config = dict(
    n_layer=14,
    n_head=5,
    d_mlp=448,
    norm_place='pre',
    positions='rope',
    rope_base=71000.0,
    init='normal',
    init_std_qkv=0.0533,
    init_std_o=0.0,
    init_std_down=0.0,
    lr_mult_qkv=0.7,
    warmup_steps=0,
    seq_len=256,
    doc_mask=False,
    train_tokens=318100000,
)
Each number is 500 + 40 x the weight over its row's rms, rounded and kept within 0 to 999. Layers, rows and columns count from 0. Numbers have three digits each. The size before them is the row's rms in percent of the matrix's.

# layer 9 MLP down (transposed), 448x160, rms 0.151, rows 236-262, columns 0-79
095:504513365458473522506503502436399518490548508482507534471504462495514482595508479503457474486535478482541473407486518520426543509506480477483494508477538575494502471513509399453517498466553554445453472507456517465533513455466534493534462477
098:531488546512510444524563478466555447454455448475539463405574501480462527536483538562512514548444461518533480513510454458479482519497487473416507508503494430375517570464520482499491566498493483551480468474443564514523539503532570493493503495
101:429475673518524446505471492484546487473469534575508464468413483524493452516515478506498554557505508480563451480494523560509519460598457512422442450514449542477505552528514472438488461560469536485556481518516523500479510508511463554471551525
106:462503449454527510479517435477552510518448459546497478524480561486527503431579456509517451498539458494487508471560531497472475523500502526411533582440479529568510476501492569465577476479469456508476567590607416484485413489535505493493511475
101:492499545612472479510498555507518470454514564486451456507547452495452448612465534552494485513465487439498559524515539495453532538505411550554560502530490411505447466485518558479482513551507486516496507479547445511515488450587535446481523511
099:523546476487527424478527496488566523434480503412520497514517388532531513442463588459462578501482493550477473528475479515510540486549465487440448498507557507481513433548453492490490486448576534454484498533454504504503525480506538527524484458
091:511478502557532573488532477502498501454498429593492470532530448512521497416580463477477497462514591468520446476484474442479555490523448498577444516439491515509458464476482528457464448443415502537522516520481487510487563503473491496491486456
104:507521452437546534419520426533440480602508430458500475582561507589429473545444515498561513488564460485500502521459517517556497480505481499513486499559489464453599473490441494498491525529536598532535507538475518447470501470511504515455543564
111:505492621480482560548447497517545507562499458490471535493534509505520494578570491529467486532505504416505537488444571471485486504481455509412516443561612469566501468496480526570523520510489446495497470444468464465511460497517472462511469494
105:498502469497460501506504401428455452440438523503486490547541541503502547395433486494552477515475469481548491502410470553557526518469538477481520425562570455551446500493524490455487442482517492537467515487503529487585503509516421520487479545
107:491476570528532577474507492586531430499498566521510530505523559516461502537486423428557516457453484477536504530538498542575477509459497466535495466456516473510504544472470501461516520491477529491474480405551539550523526487560406480465606513
108:483548432513501481470484515505464459529455464544506561593453441490525521474485498483553488483446499514500475469538531511515489535493499490501544549490493570526491534546516433477486534488527482440494522507459483497560501533435526523515516538
092:506451536524491482511502513545559524502499494550440548496525554476471524431459496505513589454543463575521514568475434523501506507512518520520491430559561486469542525493506570548471493477508398536497523513412451484520524556572469468456444430
105:531490588512475480525459497527475488532488497489464474467399542440444496546460520485495521506443515550441482442473465563516482524478500427494461466531487531481541483494534510516492490480483574549582544443516445567488548564537508437525505540
109:477472474494484475463507473515483488470500509563500468486388407494489515488497527562467443484485419479488507492524487544524571534530451489575521513483500434475580471545508480530461495447487482522410550474566469464542513496531503448520544601
097:489519484576486518438500492479560434526530499433530434493530453543545453504546399540491461510515546495518503502460524478484411520427481424532524473497543451505506477528512539534458545488494491569539499427550479524469498505538486539547497549
097:509453483488497445503442519458505481573531535460444524544501537494540526442473462469555516524490500521548524523491505394510512453457532471544514555413447450559446456398423526497520498596544516460511480487501432479507538557510454463534553520
100:473522436518481457437516516472548523529557528442534553491466465526414539491488530563516553550506552472448565507492431538562524584560498542456533450443476467478491500475508497502514551470516474521475489471471479451549495488518503448463518476
094:474505413476466477549378473443436459512463487458467473475575569477482530513546448475432544496530447542457568486541517495541467500514525510440480548454531529498532479460512491464510530503455492538483496481450534491508522502541534456544465497
097:494542556495473549486486520551520548473494521487536520485512502491556525484563550464482503514449457524494477444538466496502443576534566499502432540491537484548562511534504561490549536412432472573433412464485480538474533480495488456539551506
107:554539508574463523426541560492471474514461452504446457457483555435482472501574452548464500505477556536549491465483504558495498476479460450541488455539517554457532520603499476505525499421509494498567483531482460472611523488510520497442571488
096:496478472416492555532557510554533499578497555510431471526412569470525459476494533507536516463478507459466496531468445480501547529566547512518533508522545534397505393500540549520480532501496435475559528548563552516490584428512485585490537500
096:436448567545479487572434518474497538511544543499421560559541545552553595619539444487473436494501557491534510454492461524552508501507512523545580610573507528520492541468508559530501572467516544554532504532515479455516517507501457452534454494
103:473504549499464507466577511524467454554579451475503535495498396538466474512474510526468570496496485570502550423492504437487490540536420557436503491491459447479515445474507456525505517427544475511478544455535512528490519481562482559496455521
105:459518547459465396467522550425489551483521514510531575510546507508549484592496529571512494578509518490469507488522552458458460596482472535532477511451476491515610496519468518503565472474432446551532488446470479561493525480532433586532436517
105:476502396496556490434520450475537470547607440386543481415503543546512543495504543477445504505563445536550547505477550479488480445455568517573566487475519483529493446466478511535496525509540506462467538547545542487601482549517537478462526513
097:556474485547445534526529469462458534433471406517557485531437492509463492461502542531470520538476475473581476521440566520531545476477510479453462497522459473557483576454508520559421577489481504456515548464450492503576416504550491498569431500
# layer 9 MLP gate, 448x160, rms 0.216, rows 237-263, columns 0-79
102:522518419493584478503458483583396528429513527443462575516472547428531495512483473524516474499480612616513505513467530512484513451489483540529511475524465477483520489503509520546542468504483497478497534466476543477505494481542470494536490485
095:503505468500476524517597477528501528497554577458451577522440550533530487562522504490590522505474519511551500486428488474508470494544565592549536513514476509404440462452521527526575540458545550519449518496470484489528510425483495517485523493
097:520519549513469551468445502500523458429487481522495440494500435506527467496481512509500518442469459435574501518512405517509553553446478511534513546524478520557555466582468424580520514511412540466480463549514524503536471557527573509450524502
100:438570497468531446434509437529558496512489480464460577450536497501512510561498496525525514621476484480542502422483521534509587551486576500463483451441535432554499491532447518457517521503469502485527471523491538538468531516475602548468475502
101:501495494466493484512495508515478458501530550488457531486513507383394446535436405514487516538520585438455470505509511538506477512553535527482502449446444537499519484522465610480556430479467528494452480459466506523559515506525548456534482586
099:524451538445508523457545563469453473488484404537565447427449517507564560510501516507491518524527459442492575458464506463498451512493410550440499556550578564491432511532477478453484528503512460562501500491493472458440484460503462498548525515
104:535518572459486491471469532517501523523462487467519506514444543541545497523501496515470520451538511496473445500447500516522389519475535510545523490581502482511549541535437398470446481459538479529487466430561501501527547416503510511495473508
099:492474499517521506587435499510529489531553489515529476502516486500484495615509517487507403449473560551419523470503524537538441505520553508527517448507491487518513565543519587500492433474446476509512478454503459525531571527542491519548466447
097:507463477482549480492531495520468522445487468470567492574545491478544475493561456544478429498500563465502514458618575537498449554529510546553530515540479528504561541463455465479491473599512563501449542495532513577532486418464533500520468484
105:436518458492536528548487508453515452513516526538521485429579513570429482545476600477467542489514531606504493539526484572521456506544517442475485570514486446481484536548487524513502485483497460513493538492500540571450480579515492521413419604
098:508501581504578505413455510488458483527444487525490596496506581475499525516578542513463553454540548517446479481540522512467576535522580484573463508523500499483519502485486470491529448472498506481444579520537460464386468481425509526469468556
092:419490415466465498427515495496417454526463443477459470479455489513443476558498387514490475442542528451438461465575500511503498514439504557491540553516513535535518485458486512463438470396520471440488515520567481489513452534491468507426532478
093:463518578486506535506525525491547544497532467509488551483454568501520478478584442457516529542498562481530418509477482569484543526480481452560471415439429567485427519557526517486410457497509577464485465545543422481461477516512526547514442499
104:406520520481538478478523495547432435457563424462514546543581495533514481550474482501515450484496497457477496494576516485545451502485518499421489500464432543562495563551536411488554535545509522507504470472567549477445507486501527562521500511
098:457497494566510459473506464436471498489471538497487479543495526553504464451501532490449460536445491491520515461535481449524433451477458457477491483524495564516502438515597437511527520422520481497525525486578543499556397467499551598450503473
098:490458588493459573508490450489530471472427558495502530485455493531558515500529505547467508509515480510488524571525372449484452477532496550548499511531496510477493521473520452535459525471541467472522498454459448429526474511600468530566537530
103:522516481481501575483456473545502488487476522494504546611520474546536482586520548496466472514456473539407541510490442473564619474495476464471506529534500560407524479556585507544475453490497535533483503500538497503542477502487558479523529468
098:553509481457432546415517546477413517461399471489486447516420530556487476539480463517486476548506480497543458491422486572531465462528507471521499531518457456503498509416540494542438565493490538533483559528565460583506512526444469451510434474
098:486507451439532522410494481481502569475492461477477506482487511475511497486532459539475502384523502475463527503497523503520571471470484491449457471482573532534465555507442586430519487470543508455436535442540514507520507556539472501511470515
093:471457494561488558544566494467423542450504476512544539404479482474506527496499424502488527525456541443482483503469479529548544442489442512480536536452533476542529546478526518508540524470542581526481516487422497443565521523518511540505446452
099:573447476501462442481485508495493509433459464505484493475465520472511503477442537437530498549491507579548530494574523461512503512525462504476533494496458534460478521466470552550465453606459480516508502445516518535498486459476505442437491558
104:469490435431525509431468501495498533477518568433463517473496498470590496521460475544497550492554486461503502515578481508552359503559494493466510424486524450539544501533577515501508578511499466533530521499493475569515390490533538581467514560
101:513523540506430520525515429408521505567520503499507457537550424500493494584466541507354473559499439518491503536512515585509525471435482513560558506571494493524405491449495539456473532551463465467552441552490504559465454478532579584572547467
104:482578476499479500498511520530501469471500467536485517533545483562469499495460466570470571485442546509465537484552485459558485544486461462477568496444553478476578571533525536513550524453534539544543418465488461579513473471541504463492510510
096:474461490553484459504444517509521570458533543534476486452494460454503440492516461548583428481461467494516481509557524551546489479533478487555518515485518539500451524511479433488483430546510415497496554532490440525379549518459470522503473443
101:439486423500481595505510618535520511476463569430469508506534444549523461550507472518506493525486446465495441512558522501497433502570436525547513421500502510403532540541496511505526517533501485483532526527494535464530536496442527534459473502
102:517533499497513474519501499494376542496575516534473443483439578501507506564536531506501509536479552572529450501492504469491520543523524531546487571520466494455485489540449448522526512501554500500486464466570497538536532499569496514467492546
# layer 9 MLP up, 448x160, rms 0.223, rows 237-263, columns 0-79
101:533497532457511518503504478535508489554450489458493472440445475540512535501511497480517502491453521586460507491478437578509518541523585415487490542504508442524514572499443498479456455546480498487478510548491539575533450469481534482479478503
102:530548459463516506446511502498480482525506491414482438491471495557423513548509450427551494482529509481476515538472490479496532495459472404523532420518516539522485490557491431536407426492543441546512539491505481457454574522578482504570550535
103:525503406515454455448493508485537488498490556486552491523552496479394461493558492544543506518526605453434448526529526436482539527510474534516508551463489522514498511536493536460535477587473455490499579544532441467514434469498474432462474500
101:571474455552511421551487520463540480464461458488448452526429498524464523531544518495441542467495474510466495492505503450487469481482463447468531526553512525468453418443526519585496513521510421524419505547482495469477418509568483509531517450
100:545524463537445502481498396460502414479560508491439541502464529546484545489622533454535490581511462533490503465561446511466499566487468497482539482491454460480523441485483447474450490553551528516481461491487476516477462482484512524654513454
087:474560467506507501496509527534483555457504519480460539566461455503472521485534591457488483406484444560523479473532469465491500516504501496468496498433524472446512442436533502487554499497481437445453501463447474446530502463479574471469469469
104:482487498474509484424493403497455466531501561474522500528483398468473533472530491533434494498561466484472525487479526500522463446505557492560531457506515529448532534453451489451443528588511493502522503482486507480484520504520471525487450495
111:511479449537483504533463486474520593475562453531449511523510503514556450441512552454506557496525516495501563501533500491500540544499493541464432510459503515500460528455486469473473501478476479515480472496441450463511497529511471565543478453
105:482570465479500516513530520512545482518523493534510496494465456513517500538456480497590494424482497505401446476473432546493471555537449492511569472513525513518490497526580538522471549429531545537461491470493525540547505493497462545519437518
106:567520493568451523515617430555444440500537530463499563493449507494498551486479442412459453457511447501505608472495473491509524535561562534517498470535497434429570535480585434496513461474468565519474530463494496488526530475471512483500481571
105:490457552461535406506472494440529419495469488537518501457433558503560525445513482507532517394379452461508469457496531443555537480534456504511604457440472493461496476555469490453528515550549576489463513503522509487570502539489517491519571576
094:490535538458520481509544485508483487499555453463514471456463445502467448477521468526544400470455496436570516496522515441529414488449464523442523588511400490472503527549512452475563491463504546465511564481522540440469520460492526511487522546
105:550478499476502543517476524491523586522566475504450468456509505498471437473502456512541528526472469571542441473504421570450478409478503456467506553551520510427487489556558463592526484523462531482492492482533489574504552529520451504506531524
114:533388449510480478510482441465520511481537484507489497476449403507445464548457524476488424474451515546490490495453533526496559503547554486542497497511504469541496563538490493530465488476498588487524483437552521537486467537506477446543517554
097:589497515489459486509419486535475528553487429496498432430519473512551513497498534524493504491500518488482489549561556481519510539491514555528442551491478453525438526474453486490457525453510540459441466436397370512568527513461524578465444411
094:531465560532474417454518529483428491428477462493574505548493451474450546535384512463455550534535464485525504512477450507474531465494437479565475543488486477516481477463513526487542516508507539478459520507464483532514513545481508548484524526
097:527476465541482604512540430456544530528560544507481474486557531460472515535560488535503489529525411511401434522624520471541510551488470553518529439488543491542499580492500528505487485524452455454527583549516497523529496544477544492459483502
094:485503551507555576473550530435536499546537438535468529517455487508456514478515487534498517546495518508513441444538509506536460511440400432519482530499504529479531540442490492539493537422475458494505478475510518448518479517497593459509500516
100:490478477495497530481509440514470523477493485446517501479556514534478485465538582541470449474485425478403460492530547577500503503501499504539488488481517459471483523494499551461559479383498470521443472509447482593517485547512504534426455497
108:496565539451528472467488502523577487510531444516484483558431495469493426478517436516508511489439485549435572473512507632471504451473456490529439511561514443496450478551497433525485491460485595471528594554517478506403618502492537435456452531
097:463460512500496415506462459481477542502451474489532520466512553442473522470569479507516601566455494511522508403570509468457452448498465505497390463499454512515440458491451492554580512448540495520469454482520551496464406447438550463572517501
101:536488510543495521483471479514527526486451456483497531484535508521455540542499503487473511576591475530452463445457469499524520487590542476569514424528515476499479563511518539575519481520486464480458527452462438535482582460528601512567509417
103:464519503521516532573524582489418473513538476479468530544482453482446467480531523507564479487494512525518513473512477497510491510485534480535480515482576416527510511478446438524564504531593464511477503581510476424516542523499471482425492492
103:535501547505479471460475467479530479486494506505453491580473488558473523472533527460429411500571522505459488519444489483448498582483501463493501513498538526479564509534448511453468569464535493521460492465496525506429449531511401529452454473
104:526493508549533470506488508463587441523565466507518444424509508516459504516545468493445502452489478481478495505498518473462492476418498501503443484478515490420550449514524525503501559551495489448512503471555504508539532509426515422436587527
093:450530493491533509469548553467495417540547481424457469501563484472515551506490541512455550493525483502465436383520483409495585501537512436490477514553526551504509504506548458426543474436456568509582469460493480454464544494497498512462456567
100:492549512565460487460540495459429438483423525520514523531529451527465514552447466519530484518453515574521484483514460467489478531509562563417509594598506545478525482464492511506433478498460568438533530527552509497516558484472497542506514543